{
  "head_dim": 128,
  "activation": "geglu",
  "norm_place": "pre",
  "rope_fraction": 1.0,
  "bias": "none",
  "parallel_block": false,
  "init_std_qkv": 0.0343,
  "grad_clip": 1.0,
  "steps": 2319
}
Each number is 128 + 24 x the weight over its row's rms, rounded and kept within 0 to 255. Layers, rows and columns count from 0. The size above them is the row's rms in percent of the matrix's.

# layer 2 MLP down (transposed), 1344x256, rms 0.0632, rows 456-464, columns 0-255
size [102  96  92  97  95  94  91 108 112]
[[157 134 104 115 115  90  99 182  93 128 112 129 129 149 119 130 150 123  55 148 123 132 120 134 142 136 142 161  97 154 122 137 165  98 103 108 170 137 165  87 166 136 138 109 118 140 148 153 137 178 128 150 106 106  88 125 148 109 141 156 114 147 167 160 117 171 111 118 115 124 124 159 165 121  99 131 115 118 129 124 114 150 131 157 116 117  99 152 160 154  95 122  90 170 108 139 120 123  97 130 122 116 120 133 177 125 106 135 109 138 135 112 141 178 133 185 142 125 116 121 146  75 154 136  97 112 144  95 102  95 130 140 105 131  82 151 191  98 153 109 133 176 122 133 134 160  97 136 119 131 147 135 149 135 126 168 123 135 142 152 103 119 111 121 126 165 125 157 158  94 110 152 155 115 134 108 191 151 105 155 122 116 159 121 171 122 130 126 120 118 148  82 115 123 131 118 131  91 118 106 141 125  99 155 130 155 147 132 105 174 168 142 145  96  89 134 126 111 137 115  99 103 121 144 186 144 170 104  93 140 130 135 121 105 151 119  83 113 130 136 134 177  90 154 135 127  90 110  98 105 138 130 121 137 157  97]
 [159 115 147 108 100 166 150 135  47 138 122 102 157 141 113 116 120 104 157 124 128 101  95 141 151 125 139  81 171 131 175 162  90 108 121  98 135 107  69 163 101  85  95 108 125 110 101 141 156 151 103 148 117 137 129 150 168 132 108 117 168 134 148 110 141 121 121 117 146 114  96  86 134 135 124 128 128 147 102 125 117 141 127 118 157 176 126 112 162 137 108 116 158 115 155 154 130 148 129 117  86 156 130  98 129 153 155 116 116 134 142 121 127 140 101 101 117 166  99 127 141  71 167 142 110  88 128 111 125 119 105 118  97 134 130 132 141 104 107 134 126 163 136 124  78 129 127  91 135 126 127 150 119 165 165 188  98 120 123 124 138 130  97 142 188 135 161 177 102 148 122 106 125 122 130 118 126 108 123 129 108 163 134 160 105 135  89 139 109 108 139 146  73 101 125 138 116 140 154  96  92  94 129 161 163 136 132 163 104 119 126 143 131  76 117 126 100 107  92 116 165 147 119 108 130 107 126 115 131 149 185 145 147 152  97 159 154 131 131 174 152 118 143 161 127 122 113 170 155 108  91 150 119 117 151 142]
 [141 152 110 135 104 162 106 127 145 130 173 151 132 151 139 155 110 110 123 114 105 153 110 130  91  90 130 148 104 144 132 141 121 159 108 128 111 139 127 151 137 110 149 102 147 105 117 129 118 134  98  96 122 107 161  80 167 169 150 134 111 146 145 132 135 151  97 111  97 144 137 130 144 114 137 131 125 135 106 138 127 122 104  92 106 163 139  89 128 124 113 102 133 165 118 104  98 114 134  83  89 155 120 148 141 207 115 137 136 147 141  91 106 122 123  83 123  95  85 128 122 138 134 133 160 122 126 117 127 132 126 129 126 142 106 156 141 168 165 150 154 122  84 134 116 123 168 119 111 129 129 166  99 103 102 107 194 111 135 122 161 135 121  95 153 132  91 141  62 143 142 104 126  95 106  98 150 143 111 153 154 167 140 137 169 162 135 120 144 123 155 104  74 104 219 125 104 140 155 140 105 184 147 159 108 155 131 123 149 121 130 149 159 117  95 153 155 111 185 131 115 175 145 115 157 147 103 132 132 143 125  98 115 125 134 106 151 150 118 146 132 123 156 149  88 145  81 137 128 153 106 141 133 108 101 165]
 [121 177  90 123 150 120 147 105 107 155  87 106 161 116 133 129 127 156 123 100 143 101 141 140 151 148 149 108 121 143 112 112 128 125 136 122 173 138 144  98 110 183 128 140 131 133 122 166 188 113 151 115 142 119 136 103 126 163 115 103 129 133 153 140  96 105 165  99 155 114 141 135 148 181 181 190 126 141 138 113 120 118 172 146 122 135 104 154  97 151  98 155 149 123  95  95 176 151 109 109 126 138 129 101 145 125 141 133 156 116 157 121  98 120 125 120 104 137 118 183 180 139 112 159 114 124  83 121 116 146 154 125 128 144 101 151 127 122 107 110 130 116 144 122 143 125 128 124 120  99 159  82 168 148 178 134 144 164 137 118  96 138 114  96 151 133 107 140 123  90 165 137 106 136 107 129 144 122 104 125 122 131 109  85 112 110 155 130  92 127 116 129 168 126 160  82 107  87 152 125 134 110  83 106 156  95 123 164 145 106 125 109 107  94  97 140 155  99 142 104  97 133  90 113 130 111  93  95 135 141 112 103 163 132 174 110 114 110 122 140 142 166 133  93  69 124 164 150  87 145 156 159 178 117 152 122]
 [141 107 119  97 127 114 149 137 121 136  95 158  86 112 128 106 147 147 118 125 122 141 153 133 116 147 176 135 127 117 134 133 108 140 143 122 120 120  96 156 107 131 152 137 144  76 107 160 159 112 160 142 157 133 135 119  79 150 174 119 140 171 138  94 121 130 163 168 111 132 147 148 123 125  90 122 108 110 166 136 124 128 138 109 138 121  60  97 101  96 115 137 171 114 115 102  92 134 142  73 119 140 142 101 152 136  93 155 147 123  74 121 132 154  62 137 159  96 120 118 109 135 102  98  88 115 157 140 106 145 134 126 116 106 176 132 113 146 148 162 116 123 118 179 140 104 133 117 121 134 129 152 147 127 107 144 125 136 132 133 153 100  83 138 143 130 105  96 144 145  99  85 137 150 113 130 146 149 100 145 158 196 151 131 129 138 106 124 103 160 131 122 159 141  95 133 152  94 135 112 139 126 151  70 106 116 155 154 118 118 110 105 100 161 132 117 146 120 163 120  76 145 110 132  78 129 159  98 157 144 173  87  56 137  99 161 133 143 117 103 137 161 122 136 119 122 142 136 167 161 122 130 171 143 134 131]
 [142 161 146 104 146 124 132 150  82 142  93  94 154  96 122 125 124 134 119 151 101 119 130 103 139  69 140 141  97 127  98 122 104 138  97 118 100 161 154 131 176  98 111 111 185 124  98 120 136 126 111 115 132 109 141 126 167 112 138 107 108 137 110 101 102 121 114 117  79 116 154 120 140 104 112 146 128 147 135 147  95 130 111 135 193 145 123  98 128 138 169 149 100 121 146 137 147 158 124  95 111 123 160 151  88 114  97 114 125  85 101 119 123 135  98 131 117 142 151 132 137 168 137 152 156 122 108  98 147 113 122 148  71 106 149 137 170 116 163 141 152 157 165 135 132 142 139 151  99 117  99  92 146 128 143  98 135 162 114  90  88 154 123 167  95 133 142 150 127  99 122 150 140 159 120 113 133 160 166 160  88 157 110 160 134 164 156 111  68 125 148 109 101 132 113  81 161 110 143  75 127 142 126 133 127 126 114 108 152 147  97 101  86 100 155  93 107 132  98 147 146 107 122 117 125 137 106 129 149 125 112  88 128  90 126  79 158 110 146 155  93 112 153 111 150 105  71 100 131 124  84 110 119 120 125 160]
 [ 94 141 148 125 154 120 150 127 179 117 144 131 103 112 140 108 103 116 152 132 165 132 138 152 146 136 108 103 135 117 160 155 167 103 144 130  76 134  47 119 123 171 150 146 139  73 138 153 128 124 111 111 121 135 180 128 141  90  98 137 109 150 132 128 135 161 112 149 131 113 117 124 141 183  93 148 175 154 142 124 163 101 127 101  92 134 144 101 128 180 110 129  94 168 114 138 129 111 105 137 144  74 130 117 185 124 109  97 102 143 155 109 125 116 105 114 139 133 148 125 119 165 136 142 135  81 128 114 146 126  94 132 148 154 136 140 132  68 125 164 147 123  92 129 118 131 134 117 139 142 119 155 108  86 141 143 125 164 121 112  98  85 158  91 136 125 108  75 156 126 134 134  98 138 121 119 137 131 170 134 142 100 138 141 156 152 128 111 141 155 150 166  75 117 122 139 125 151 116 124 125 127 155 136 141 143 106 120 137 133 134 106 168 188 125 134 109 124 148 129 113 126 132 190 104 135 115 114 133 149 164 151 127 168 117 121 134 122  90 150 165  85  80  97 115 120 109 137 154 195 114 134 171 130 128 122]
 [142 161 115 144 112  82 149  99 114 151 133 141  93 127 125 131 120 146 191 136 181 161 137 124 134 165 132 115  98 184 145 139 142 137  88 132 130 117  96 100 114 121 145  88 135 150 120 140 157 127 109 133 113 122 125 100 137  91 117 155 133 104 128  95 118 130 117 154 142 128 118 102 149 157 143 133  86 111 167 117  96  92 107 125 180 121 157 106 123 165 152 134 121 102 133  86  97 125  91 100 135 141 119 109 121 115 148 133 114 129 134 127 138 145 102 131 110 115 115 129 145 148 117 138 167 118 138 109  69 103 134 145 152 144 146  75 112 121 121 144 203  77  94 120 133 121  96 181 147 133  99 208 125 141  86 120 108 159 114 126 149 135 138 107  88 154 124 170 108 145 124 119  89 146 113 124  90 154  93 134 132 124 173 107 126 105 158 112 147 101 102 146 155 132 133 134 125 137 168 104 146 114 164 136 111  92 128 145 130  89 115 119 147 115 132 118  98 160 196 145 136 121 113 122 129 144 134 122 168 148 162 114 123 149 146 155 147 107 164 144 116  91 142 135 120 157 145 154 122  95 129  88 119 153 111 169]
 [137 131 136 114 131 105 144 108 120 142 105 118  98  79 172 109 163 145 135 145 122 148 119 110 150 159 122 138 105 116 102 122  78 148 106 104 142 109 133 147 123 120 104 133 165 128 157 133 124 113 123 183 140 132 144  99 158 110 100  97 106 138 138 116  84 135 128 123  70 153 121 113 106 133 128  84 150 179 137  92 143 169 172 162  77 133 134 109 119 112 138 170 162 129 141 129 159 128 121 115 142 185 136 107 127 156 126 121  94 117 132 114 100 119 180 107 107 132 134 121 118 102 122 128 123 117 146 117  94 160 137 107 105 152 140 133 155 199 110 131 108 138 117  91 156 110 133 152  59 111  97 165 155 106  85 125 125 126 129 141 145 140 109 112 135  85  96 124 194 118 179 132  79 135 140 131 152 102 142 169 101 109 136 118  86 155 106 150 150 134 162 103 151 105 167 109 124 127 134 139 134 117 111 112 176  89 125 135  98 189 139 160 121 112 126 119 155 149 152  94 114 138  94  98 127 132 110 131 129 107 109 135 166 147 104 136  92 125 103 144 140 122 160 101 102 130 126 107 137 144 125 147 159  94 117 141]]
# layer 2 MLP gate, 1344x256, rms 0.0733, rows 457-465, columns 0-255
size [ 98  89  92 103 105  98 103 111 101]
[[159 131 125 129 117 141 120 154 120 136 100 104 153 130 105 127 128 111 119 152 120 121 112  94 116  90 140 126 147  97 154 121 116 147 105 116  56 119  97 132 110 165 149 146  87 125 117 104 135 152 130 151 125 152 142 135 164 130 122 133 111  65 145 112 146  85 121 142  55 169 121  85 131  82 112 144 140 100 113 122 114 174 127 124 156 148 163 102 112 103  96 117 136 150 181 162 133 166 125 126 118 141 166 120 145 167 124 107 139 154 100  99 140 170 124 123 131 115  68 126 108 115  98 136 117 142 102 123 132 146 107 107 144 123 139  77 166 111 160 140 134 108 154 161 105 145 132 117 152 144  94 139 121 126 158 149  59 103 109 127 119 110 140 117 188 147 132 111 113 112 139 142 141 132 126 146 143 125  92  85 136 133 130 109 143 109 125 141  90 122 157 118 101 142  76 127 126 109 133 112 114  87 137 161  92 100 104 135 120 159  83 131 110 124 156 171 144  99 153 157  82  88 129 124 172  87 133 105 115 128 135 142 131 117 136 123  96 135  93 161 107 122 152 148 137  58 111 136 145 139 101 140 100 143 146 139]
 [151 151 115 145 112 105 163 118 125 116 178 150 122 183 125 177 139 141 116 156 117 142 144  92  91 103 125  97 120 116 113 124 126 130 134 139 145 138 152 139 131 130 148 103 145 131 119 159 155 164  98 137 190 156 120 156 140 147 113 124 102 126 156 127 113 128 110 115 106 152 125 114 116 112 154 109 124 157 138 165 121 114 129 162 118 109 102 111  96 154 171  91 128 155 158 103  93 137 128 114 110  82  76 120 127 168  81 116 139 181 154  99 121 108 132 106 162 141 145 144 143 134 149 121 169 116 101 116 150 132 111 119 112 168 122 170 145 173 113 123 109 133  64 122 114 152 153 102 121 141 105 103 129  88 182 106 129 116 111 123 104 135 139 121 135 109 106  99 143 174 152 110 144 130  75 124 130 143 111 149 155 161 164 143  94 106  70 131 131 108 139 147 116  99 136 137 155 113 125 130 165 175 125 168 100 112 119 110  93  96  77 126 153 138 163 144 111 161 151 149 117 134  99 121 143 114 137  93 142 179 145  89  84 141 127  97 158 147  96 141 133 121 121 155 112 120  96 137 147 156 124 145 114 157 153 166]
 [158 124 160  99  98 132 143 156 153 105 162 145 166 143 133 147 132 147 143 142 133 136 113  94 136  56 100 145 167 149 133 152 102 167 159 140 158 119 142 102 116  59 162  88 124 159 140 115 111 106 130 128 139 117 136 127 127 129  92 105 129 151 101 136 164 168 162 117 157 158  81 139 110 173 136 147 107 150 105  93 125 103 117 116 149 117 160 131 126 100 120 168 122  85 156 154 128 100 129 107 166 110 155 144 137 149 157 110 123 146 156 126 148 123 121 162 110 165 124 110  86 127 149 132 126 110 120 153 133 113 123 119 147  89 151 125 144 141 124 111 123 120 166 117 112 113 117 115 128 115 109 115 160  81 135 167 184  81 136 127 116 117  82 153 123 141 138 165 121 124  83  96 165 152  92 111 134 143 141 135 122 157 103 141 137 160 116 165 109 159 159 152  85 117 117 115 140 127  86 111 126 137 157 157 100 169  96 151 140 110 107  87 165  82 156  97 186 160 120 114 133 135 115 138 137 158 118 159 122 144 140 141 118 128  75 123 130 129 144  92 133 122 122 111 157 142  82 149 140 125  81 108 119 122 122 121]
 [109 127 143 133 177 144 172 153 109 134  92 110 153 140 105 115 143 132 142 109 112 118 163 146 123 161 124 148 129 126 142 144 119 130 126 132 157 129 113 143 116 129 143 134 152 135  95 163 111 101 174 126 148 101 131 133 126 138 161 102 147 157 137 102 120 141 165 150 118 106 166  96 119  95 107 126 163 118 119 156 119 144 120 142 115 143  99 116  88 159 144 119 132  81 123 135  80 150 111 115 118 160 192 127 126 111  86 164 134 134 118 120 118 154  88 114 165 139 116 150 133 151 119 121  78 158 149 151 110 157 161 162 137 102 150 140 134 135 150 148 112 135 143 147 174 161 115  95 132 176 133 116 121 113 131  99 133 155 128 132 108 101 147 100 104  93 129 114 122 136 144  96 135 151 185  97 119 106 134 191 136 196 150 135 136 143 109  88 127 140 130 145 148  97 103  99 142 112 102 116 170 128 134 110 119 143 109 129 127 131 125  97 149 145 154 173 148 158 176 129 112 148 121 171 153  86 185 111 119 102 170 112 112 138 144 124 151 167  83 113 142 173 134 122 139  88  95 144 154 175 152 116  80 146 102 149]
 [130 107 138 126 146 141 166 140  95 135 115 108 127 135 120 129 110 119 107 126 134 140 131 147 112 109 171 119 116 156  85 151 147 166 152 126 116  78 136 190 143  99 157 128 145 133 129 108 161 138  92 138  79 156 164 144 123 104 127  93 150  92 105  79 161 147  88 127 102 149 117 143  91 134  87 163 140 158 175 135 122 125 120  90 177  96 121 118 114 164 152 166 140 164 123  78 145 181 144  91 120 132 143 108  93 170 112 134 116  73 126  77  87 145 100 134 155 146  64 109 133 121 111 116 104 140 155 122 123 118 128  95 117 152 120 133 114 103 126 136 149 153 103  99  96 153 163 140 127 158 140 108 124 129  99 136 117  87 181 139 127 135 127 122  88 106 128 122 130 112 151 172 137 135 145 108 140 111 104 176 102 169 132 109 128 132 175 134  75 132 152 111 162 111 160  98 159 128 136 113 125 118 151 126 166 129 132 110 144 155 130 131 146 134 109 151 133 107 118 200 127 115 155  91 104 116 151 121 120 111 118 128 137 141 114 147 109 136 189 132 131 124 136 114 130 127 121 131 144 104 150 111 130 154 142 143]
 [117 116 117 142 155 141 127 122  99 136 121 128  90 134 156 117 117 100 111 129 131 103 144 145 123 152 172  90 154  90  96 117  87 140 145 111 130 119 114 121 123 122 143 150 114 166 136 167 144 153 101 140 153 128 164 142 107 136 120  94 150 167 138 126 116 100 125 119  87  96 151 143 126 180 129  98 133 168 101 159 144 161 139 126 141 112 126 109 138 131 150 101 132 145 126 144 193 119 105 139 126 111 175 117 104 111  96 116 137 105 158 142 158 150 150 128 138 151 138  78 108 126 144 126 125 121 158 150 132 102 133  66 113 205 125 140 126  98 145 121 132 123  99 145 119 153 145 129 128 106  98 152  80 171 114 138 130 184 112 106 146  86 138 141 118 125 170 133 132  59 132 146 113 123 148 163 148 127 131  69 160 140 100  99 124  91 133 109  90 110 109 134 153  88 115 112 121 117 106 120 126 148 159 136 145  91 101 140 151 102 145 141 163 163 156 122 114 118 136 107 102 129 163 159  93 112 115 112 165  89 190  86 157 130 134 153 135 146 155 120 122 139 104  92 126 126 167 132 151 125  84 148 171 101 133 110]
 [137 158 137 166 169 199 112 109 100 177  90 124 151 140 115 123 167 141 141 123 123 147 130 124 121 108 114 120 134 158 146 116 130 108 169 174 160 124 156 107 169 136 157 112  87 118 141 132 152 100 137 139 125 129 121 111 139 110 118 124 134 152 109 175 115  99 122 111 119 128 135 102 145 106 153 125 141 126 167 129 136 115 110 145 146 138  51 120 148 117 150 101 136 131 118 153 127 132 102 127 167 126 153 184 152  80 133 105 108 114 136 127 141 138 179 106 133 114 123 119 144 160 143 126  76 108 120 154 118 145 159 128 137  98 129 110 154 126 127 135 120 107 132 102 113 138 120 111  89 137 142 115 132 103 148 149 121 109 119 149  76 121 148  95 116 140 136 122 108 118 134 186 147 134 142 106 108 107 151 165 135 103 130 114 168 171 148 113 149 111 135 125 140 173 131 120 132 123 100 135 144 146 132 126 119 138  97 140 144 187 123  93 114 135 104 174  92 180 119 118 149 133 116 113 137 109 128  72 128  92 110 154 104 117 115 174 139 120 108  80 111 168 140 171 146 127 116 152 199  99 106 175  94 148 184  94]
 [139 132 101 117 146 120 143 138 115 108 146 131 132 181 151 100  91 122 104 187 154 103 139 160 120 135 139  93 111 144  91 122 150  98 126 157 108  80 118 101 153  83 156 162  87 136 171 124 135 137 139 132 131 148 114 166  98 131 121 121 162 163 155 158 144 138 108  86 156 129 132 135 133  94  68 104 144 118 116 102 107 143 138  96 166  96 146 125 140 140 112 122 111 146 141 128 136  91  89 149 127 103 109 168 107 103  96 121 119  86 121 114 120 130 140 151 184 110  85 120 142 135 120 103 114 169 153  93 129  97 102  93 170 183 112 154 107 155 122 159 158 109 104 116 136 128  83  99 159 153 126 119 144 141 164 113 131  97  72 127 109 116 167 102 103 127 119 117 136 139 108 153 169 137 160 140 100 120 135 131  99 157 131 106 141 111 134  88 136  97  89 124 103 180  69 115 118 128 120 153 135 139 131 117 109 175 124 156 158 122 144  84 120 131 131 130 144 123 133 134 114 113 161 133 124 133 176 124 101 124 146 115 108 130 165 127 148 143 148  99 123 157 100 167 153 137 112 137 113  88 109 114 162 122 118  98]
 [159 186 133 138 120 116 117 154 100 107 128 140 108 142 134 128 111 118 136  90 153 103 173 126 155 127  87 132 136 157 154 124  93 130 149  83 153 138  76 119 111 122 115 126 131 149 120 102 119 149 127 132 143  95 173 122 107 121 139 121 115 114  68 140 120 137 150 162 125 139  92 132 134 151 100 106 111 141  96 120 118 135 147 114 117 145 149 111 140 167 131 142 142 135 106 130 114 129 109 130 147 129 111 126 114 124 143 112 104 173 170 162 109 151 133 146 104 102 126 128 177 147 137 167  97 166  73 102 130 120  66 199 110 118 124 158 143 150 136 171 138 139 123 117 140 107  68 123 111  90 116 158  90 128 122 145 120 140 124 124 116 123 124 192 106  97  96 161 100 125 161 127 145 147 101 130 163 124 117  96  79  97 129 127 113 127 155 145  87 142 111 113  75 190 107 138 101 101  73 141 106 149 139 162 139 125 108 102 130 100 101 135 123 116 135 114 106 140 114  96 130 126 161 115 120 120  63 143 127 125 137 138 118 103 117 113 115 140 153  98 165 134 110  95 178  98 124 108 140  95 175 116 127 154 133 124]]
# layer 2 MLP up, 1344x256, rms 0.0733, rows 457-465, columns 0-255
size [ 95  94  91  95  98  98 100 105  99]
[[123 139  90 117 143  92 108 148 183 152 139 147 116 133 132 134 145 108 121 153 118 117 166 118  94 139 153 130 125  82 117  89 128 158 100 132 155 140 143  97 119 180 165 101 127 141 130 118 111 126 131 130 148 112 109 116 121 163 119 124 110 110  85 123 107 158 143 143  69 138 155 131 136 132 110 104 120 128 155 130 121 112 116 142  83 133 169 105 131 101 182 137 105 145 152 127 100  81 115 142 177  47 112 158 121 139 134 130 156 114 144 136 139 108 163 145 152 106 164 138 128 167 101 165 133 172 117 159 182 118 180 153 148 122 151 151 126 129 186 125 157  92 110 128 152 112 110 146 132 134 182 135 138 114  71  98 106 146 155 141 113 113 154 118  90 138 124 117 144 121 142 137 117 111 118 128 102 137 138 138 166 113 118 141 130 105 172 105 146 123 131 106 160 184 122 131 125 159 130 109 113 146 150 116 138 133 132 115 131 129 110 147 121 175 105 136 165 170 151 110  83 107 129 137 136 149 158 151  96 137 113 151 100 106 150 109 101 117 112 117 121 176 160 151 118 107 123  77  66 130 115 109  97 130 136 121]
 [136 139 148 105 149  56 153 140  98 108  96 141 126 124 115 111 130 137 143 152  99 113 132 141 138 129 121 120 131 111 113 122 142  89 121 169 141 130 119  82 120 114 114 124  84 143 167 154 157 127 160 134 151 109  89 173 109 116 118 129 140  99 171 128 165 120 142 170 143 139 105 107  90 125 151 132  95 115 125 113 123 102 136 164 126  97 110 140  93 134 165 169 102  83 126 148 156 103 123 192 166 106 114 120  94  68 128 120  98 113 150 160 142 127 147 172 122 141 119 144 106 125 137 123 100 113 132 130 137 113 113 115 115 125 159 125 148 102 126 113 142 108 140 135 153 153 150 127 110 138 105  89 149 120 141 137 107 159 155 114 118 142 105 145 110 129 177 116 197 141 133 143 156 123 108 179 120 129 121  91 115 134 126 120 107 107 127 161 111 116 114 158 143 131  42 120 163 124 109 161 144 108 122  89 133 116 126  94  92 120  93 145 122 164 178  98 114 150 112 107 130  83 135 122 120  92 145 113 167 139 156 194 159 147 160 111  99  98 124  83 144 124  90 128 141 129 117 171 137 113 124 101 122 137 125 112]
 [119  88 124 155 129  98 112 155 137 134 187 138 117 113 112 139 116  97 112 128 111 125 118 114  95 139 139 152 108 126 134 165 118 171 118 117 100  99 100 173 131 117 105 124 121  82 145 125  88 158 116 120 131 141  99 120 123 103 128 120 114 142 130  75 149 101  97 130  96 150 121 149 107  96  70 105 143 116 115 138 132  95 105 108  95 133 156 129 152 107 164  89 117 172 149 139  58  93  99 116 113 122 114 134 129 145 101 148 123  88 101 109 107 132 128 102 131 135 133  99  92 154 110 136 140 113 167  99 140 142 115 108 108 114 159 121 151 131 150 139 147 172 115 129 123 143 113 124 124 173  73 122  76 116 114 129 170 122  92 150 134 118 129 136 101 140 136  60 111 158  87 118 112 108 150 146 103 130 157 118 129 121 154 144 147 160 154 167 170 116 102  98 128 137 138 152 113 157 114 128 167 163 143 154 146 141 115  96 125 163 140 127 103 159 121 120 116 159  96 148 188  97 122 129 152 154 153 156 175 102 155 107  99 118 116 134 142 136 125 122  96  85  87 117 129 142  70 110 136 135 138  96 146 114  90 153]
 [106 118 110 157 139 148 120 111 135 109 133 110 139 116 141 123 122 117 145 135  86 166 115 132 135 132  79 117 136 168 119 133 152 147  84 149 141 145 127  92 144  96 108 115 128 170 128 112 122 123  93 118 109  98 138 147 174 130 103  90 134 108 134 154 124  85 115 112 118 102 140 118 103 116 148 139 140 130 134 110 104 105 148 151 133 135 137 150  91 191 121 148  76 101 149 164 158 143 145 134 124 116 137  94 135 127 125 153 154 101 139 147  95 122 170 133 120 158 158 128 144  95 135 159 170 119  80 106  99 150 142 113 140 143 105 136 138  93 111  90 144 148 120 101 142 194 124  99 152  92 133 119 103  77 185 132 132 116  91  82  98 144 165 123 110 110 147 150 128 111 182 128  65 111 126 134  96 150 141 143 102  99  93 142  89 148 131 119 160 163 155 143 121 105 121  91 112 133 121 143 119 134  94 169 134 107 125 113 107 139 160 144 149  75 120 126 127 143  93 145 167 135 168 102 165 118 102 141 110 121 153 155 179 120 129 102 140  99 119 144 128  88 129  87 141 127 181 122 153 153 115 128 139 113 171 118]
 [109 104 115 110  81 129 179 125 190 114 130 152 106 138 153 135 133 141 161  91 140 136 137 125 121 150 123 127 148 130 185 108 140  91 128 125 145 125 121  82 117 148 138 158  88 119 157 148 101  91 149 119  89 147 114 139  81 159 126 113 151 127 120 154  92 149 133 121 212 155 146 123 119 126 134 167  75  75 117  93 129 146 133 125  80 101 130 124 118 100  83 136 146 117 131 102 126  64 130 123 142 116 120 131 145 130 132 147 146 145 173 176 131 123 154 125 165 104  81 135 166 105 135 132 104 111 161 151  95 124 155 138 131 118  93 180 101 115 101 165 112 102 137 138 150  98 131 129 163 107 146 140  97 133 145 113 115 117 136 158 147 133 140  90 155 171 106 146 136 164 127 126 132 114 124 152 121  99 124  93 116  87 143  88 157 113  89 129 155 153 157 132 148 121 133 133 111 108 147 150 116 124 158 132 117  98 128 150 106  98 131  99 145 138 101 137 135 150 132  76 125 113 154 159 174 119 143 125 140 105 162 147 109 173 119 177  92 148 125 111 135 128 103  95 107 142 156 151 126 145 135 116 146 129 102 116]
 [142  90  96 121  92 118 129 118 149 145 119 135 167 136 108 125 101 130 119 156 120 139 136 136 112 120 116 103 111 124 146 153 126 119 125 117 167 119 116  90 117 109 119 113 109 132 118 138 181 119 127 160 119 142 136 145 156 131 138 111 145 135  98 119  87 106 141  82 143 144 150 135 122 123 127 118 125 134  95 178 127 160 129 111 124 113 108 110 150  81 135 135 113 137 134 146 159 143  97 115 170  54 136 139 111 130 126 119 143  91 132 110 115 162 106 124  85 116 176 103  83 164 147 114 137  82 139 140 131  98 124  97 163 149 141 149 110  89 122 108 161 118 114 117 170 130  89  87 154 111 168 157 107 151 142 136 155 151 100 131 136 118 154 148 156 132 150 177 131  72 149 114  96 146 136 137 124 114 120  91 173 124 131 106 109 108 119 134 116 146 104 140 121  87 115 117 108 122  82 171 175 121 130 139 173 119 111 160 141 163 102  66 147 149 115 127 126 121 141 143 127 132 196 166 110 114 124 102 119 200 127 140 172 100 143 151 143 106  93 155 124 152 112 132 125 112 147 138  76 153  85 142  79 138 107 132]
 [125 136 180  89 120 175 116 146 119 135 149  96 132  90 138 108 140  85 103 126 103 116 112 148 150  89 125  80 138  87 176 119 109 131 102 110 130 130 115 112 114 188 101 119 106 148  97 150 134 125 191 116 152 138 132 124  95 120 108 100 118 130  96 105 178 135  96 126 116 105  93 128 109 125 116 134 116 132 104  86 193 135 105 134 141 121 102 119 143 121 138 121 109 158 115 164  99  96 122 148 129 138 144 145 138 134 150 147 101 118 114 125 113 140 111 173 122 113 135 161  90 115 123 125 145 127 131 133 119 137 122 114 187 119 131 155 100 143 129 111 107 169 187 119 178 114 118 110  97 131 182  79 119 128 166 132 158 159 112 147 102 115  83 137 108 165 160 149 110 143 109 102 163  93 156 163 130  99 136 134 135 174  82 170  89  85  89 130 134 141 112 157 117 137 118 105 105 115 114 136 123 154 105 150 108 123 131 147 165 166 117 114 113 130 163 103 155 167  99 133 118  94 111 125 149 150 164 100 120 108  89 129 121 128  77 122 119 135 141 146 126 108 139 134 130 108 121  97 102 141 140 141 155 135  97 108]
 [133 122 206 150 176 121 110 113 162 108 145  96 107 176 153 133 123 115  95 149 146 106  97 142 117  86 170 126 157 166  95 136 113 122 146 142 141 117 136 119 122 100 158 135 120 101 125  71 115 100 111 122  98 176 121 107 113 134 132 140 159 121 117 164  72  95 133 157 138 129 169 157 136 136 126 101 113 155 112 154 113 119 148  66 176 164 117 124 123 135 127 127 157 115 149 141 141 164 115 151 142 101 125 103 151  91 110 127 169 134 155 139 122  93 102 127 101  86 123 110 131 141 122  98 106  85 140 118 127 146 171 155 172 127 150 115 102  91 144 148 140 125 165  85  70 136 123 121 126 108 122 132  62 162 154 160 148 145 168 143 122 116 154 131  94 138 116 136  87 160 139 104 139 127  94  99  85 148 164 102 139 126 125 132 155 160 127 133 156 174 121 146 142 131 112 134 159  96 111 121 144 124 143 114 132 111 157 118  97 147  96 120 134 136 135 125 112 112 125 107 113 100  91 133  90 133 125 141  75 110 141 108 106 137 143 175 127 161 105 129 132 165 138  97 139 121 118  99 109 148 111 129 141 154 146 125]
 [158 135 143 105 124 139 122 117 140  92 113 100 163 134 137 119 155 182 140 127 121 161 181 159 151 135 162  97 116 139 157 152 155 126 130 145 136 143 142 156 112 147 122  98 151 123 152 131 109 104 132 137 113 117 144  75 144 146 120 102  99 114 172  93 105 120 123 134 118  91 120 106 136 127 132 112 167 119 108  98 140 152 131 139 155  82 149 107 105 142  99 102 126  89 126 160 136 117 163 102 110 153 107 147 131 131 104 110 125 119 131 136 164 145  97 150 124 102  96  83 145 148 156 113  92 110  98 129 159 116 118  96 152 130  99 106  96  87 133  88 102 135 145 139 107 171 179 115 154 119  73 128 116  93 107 140 136 126 162  93 117 150 123 111 139 115 108 155 149  83  95 116  90 165 120 159 121 142 133 112 131 130 123 141 134  78 134 149 102  99 165 126 115 126 123 134 136 133  45 124 155 131 142 105 163 134 141 137 177 155 131 134 119 145 133  92 116 142 122 145 133 127 114 115 132 112 116 100 111 111 153 180  74 190 141 136 180 144 159 167 126  98 153 142 159 121 154 114 142 132 157  65 140 116 134 125]]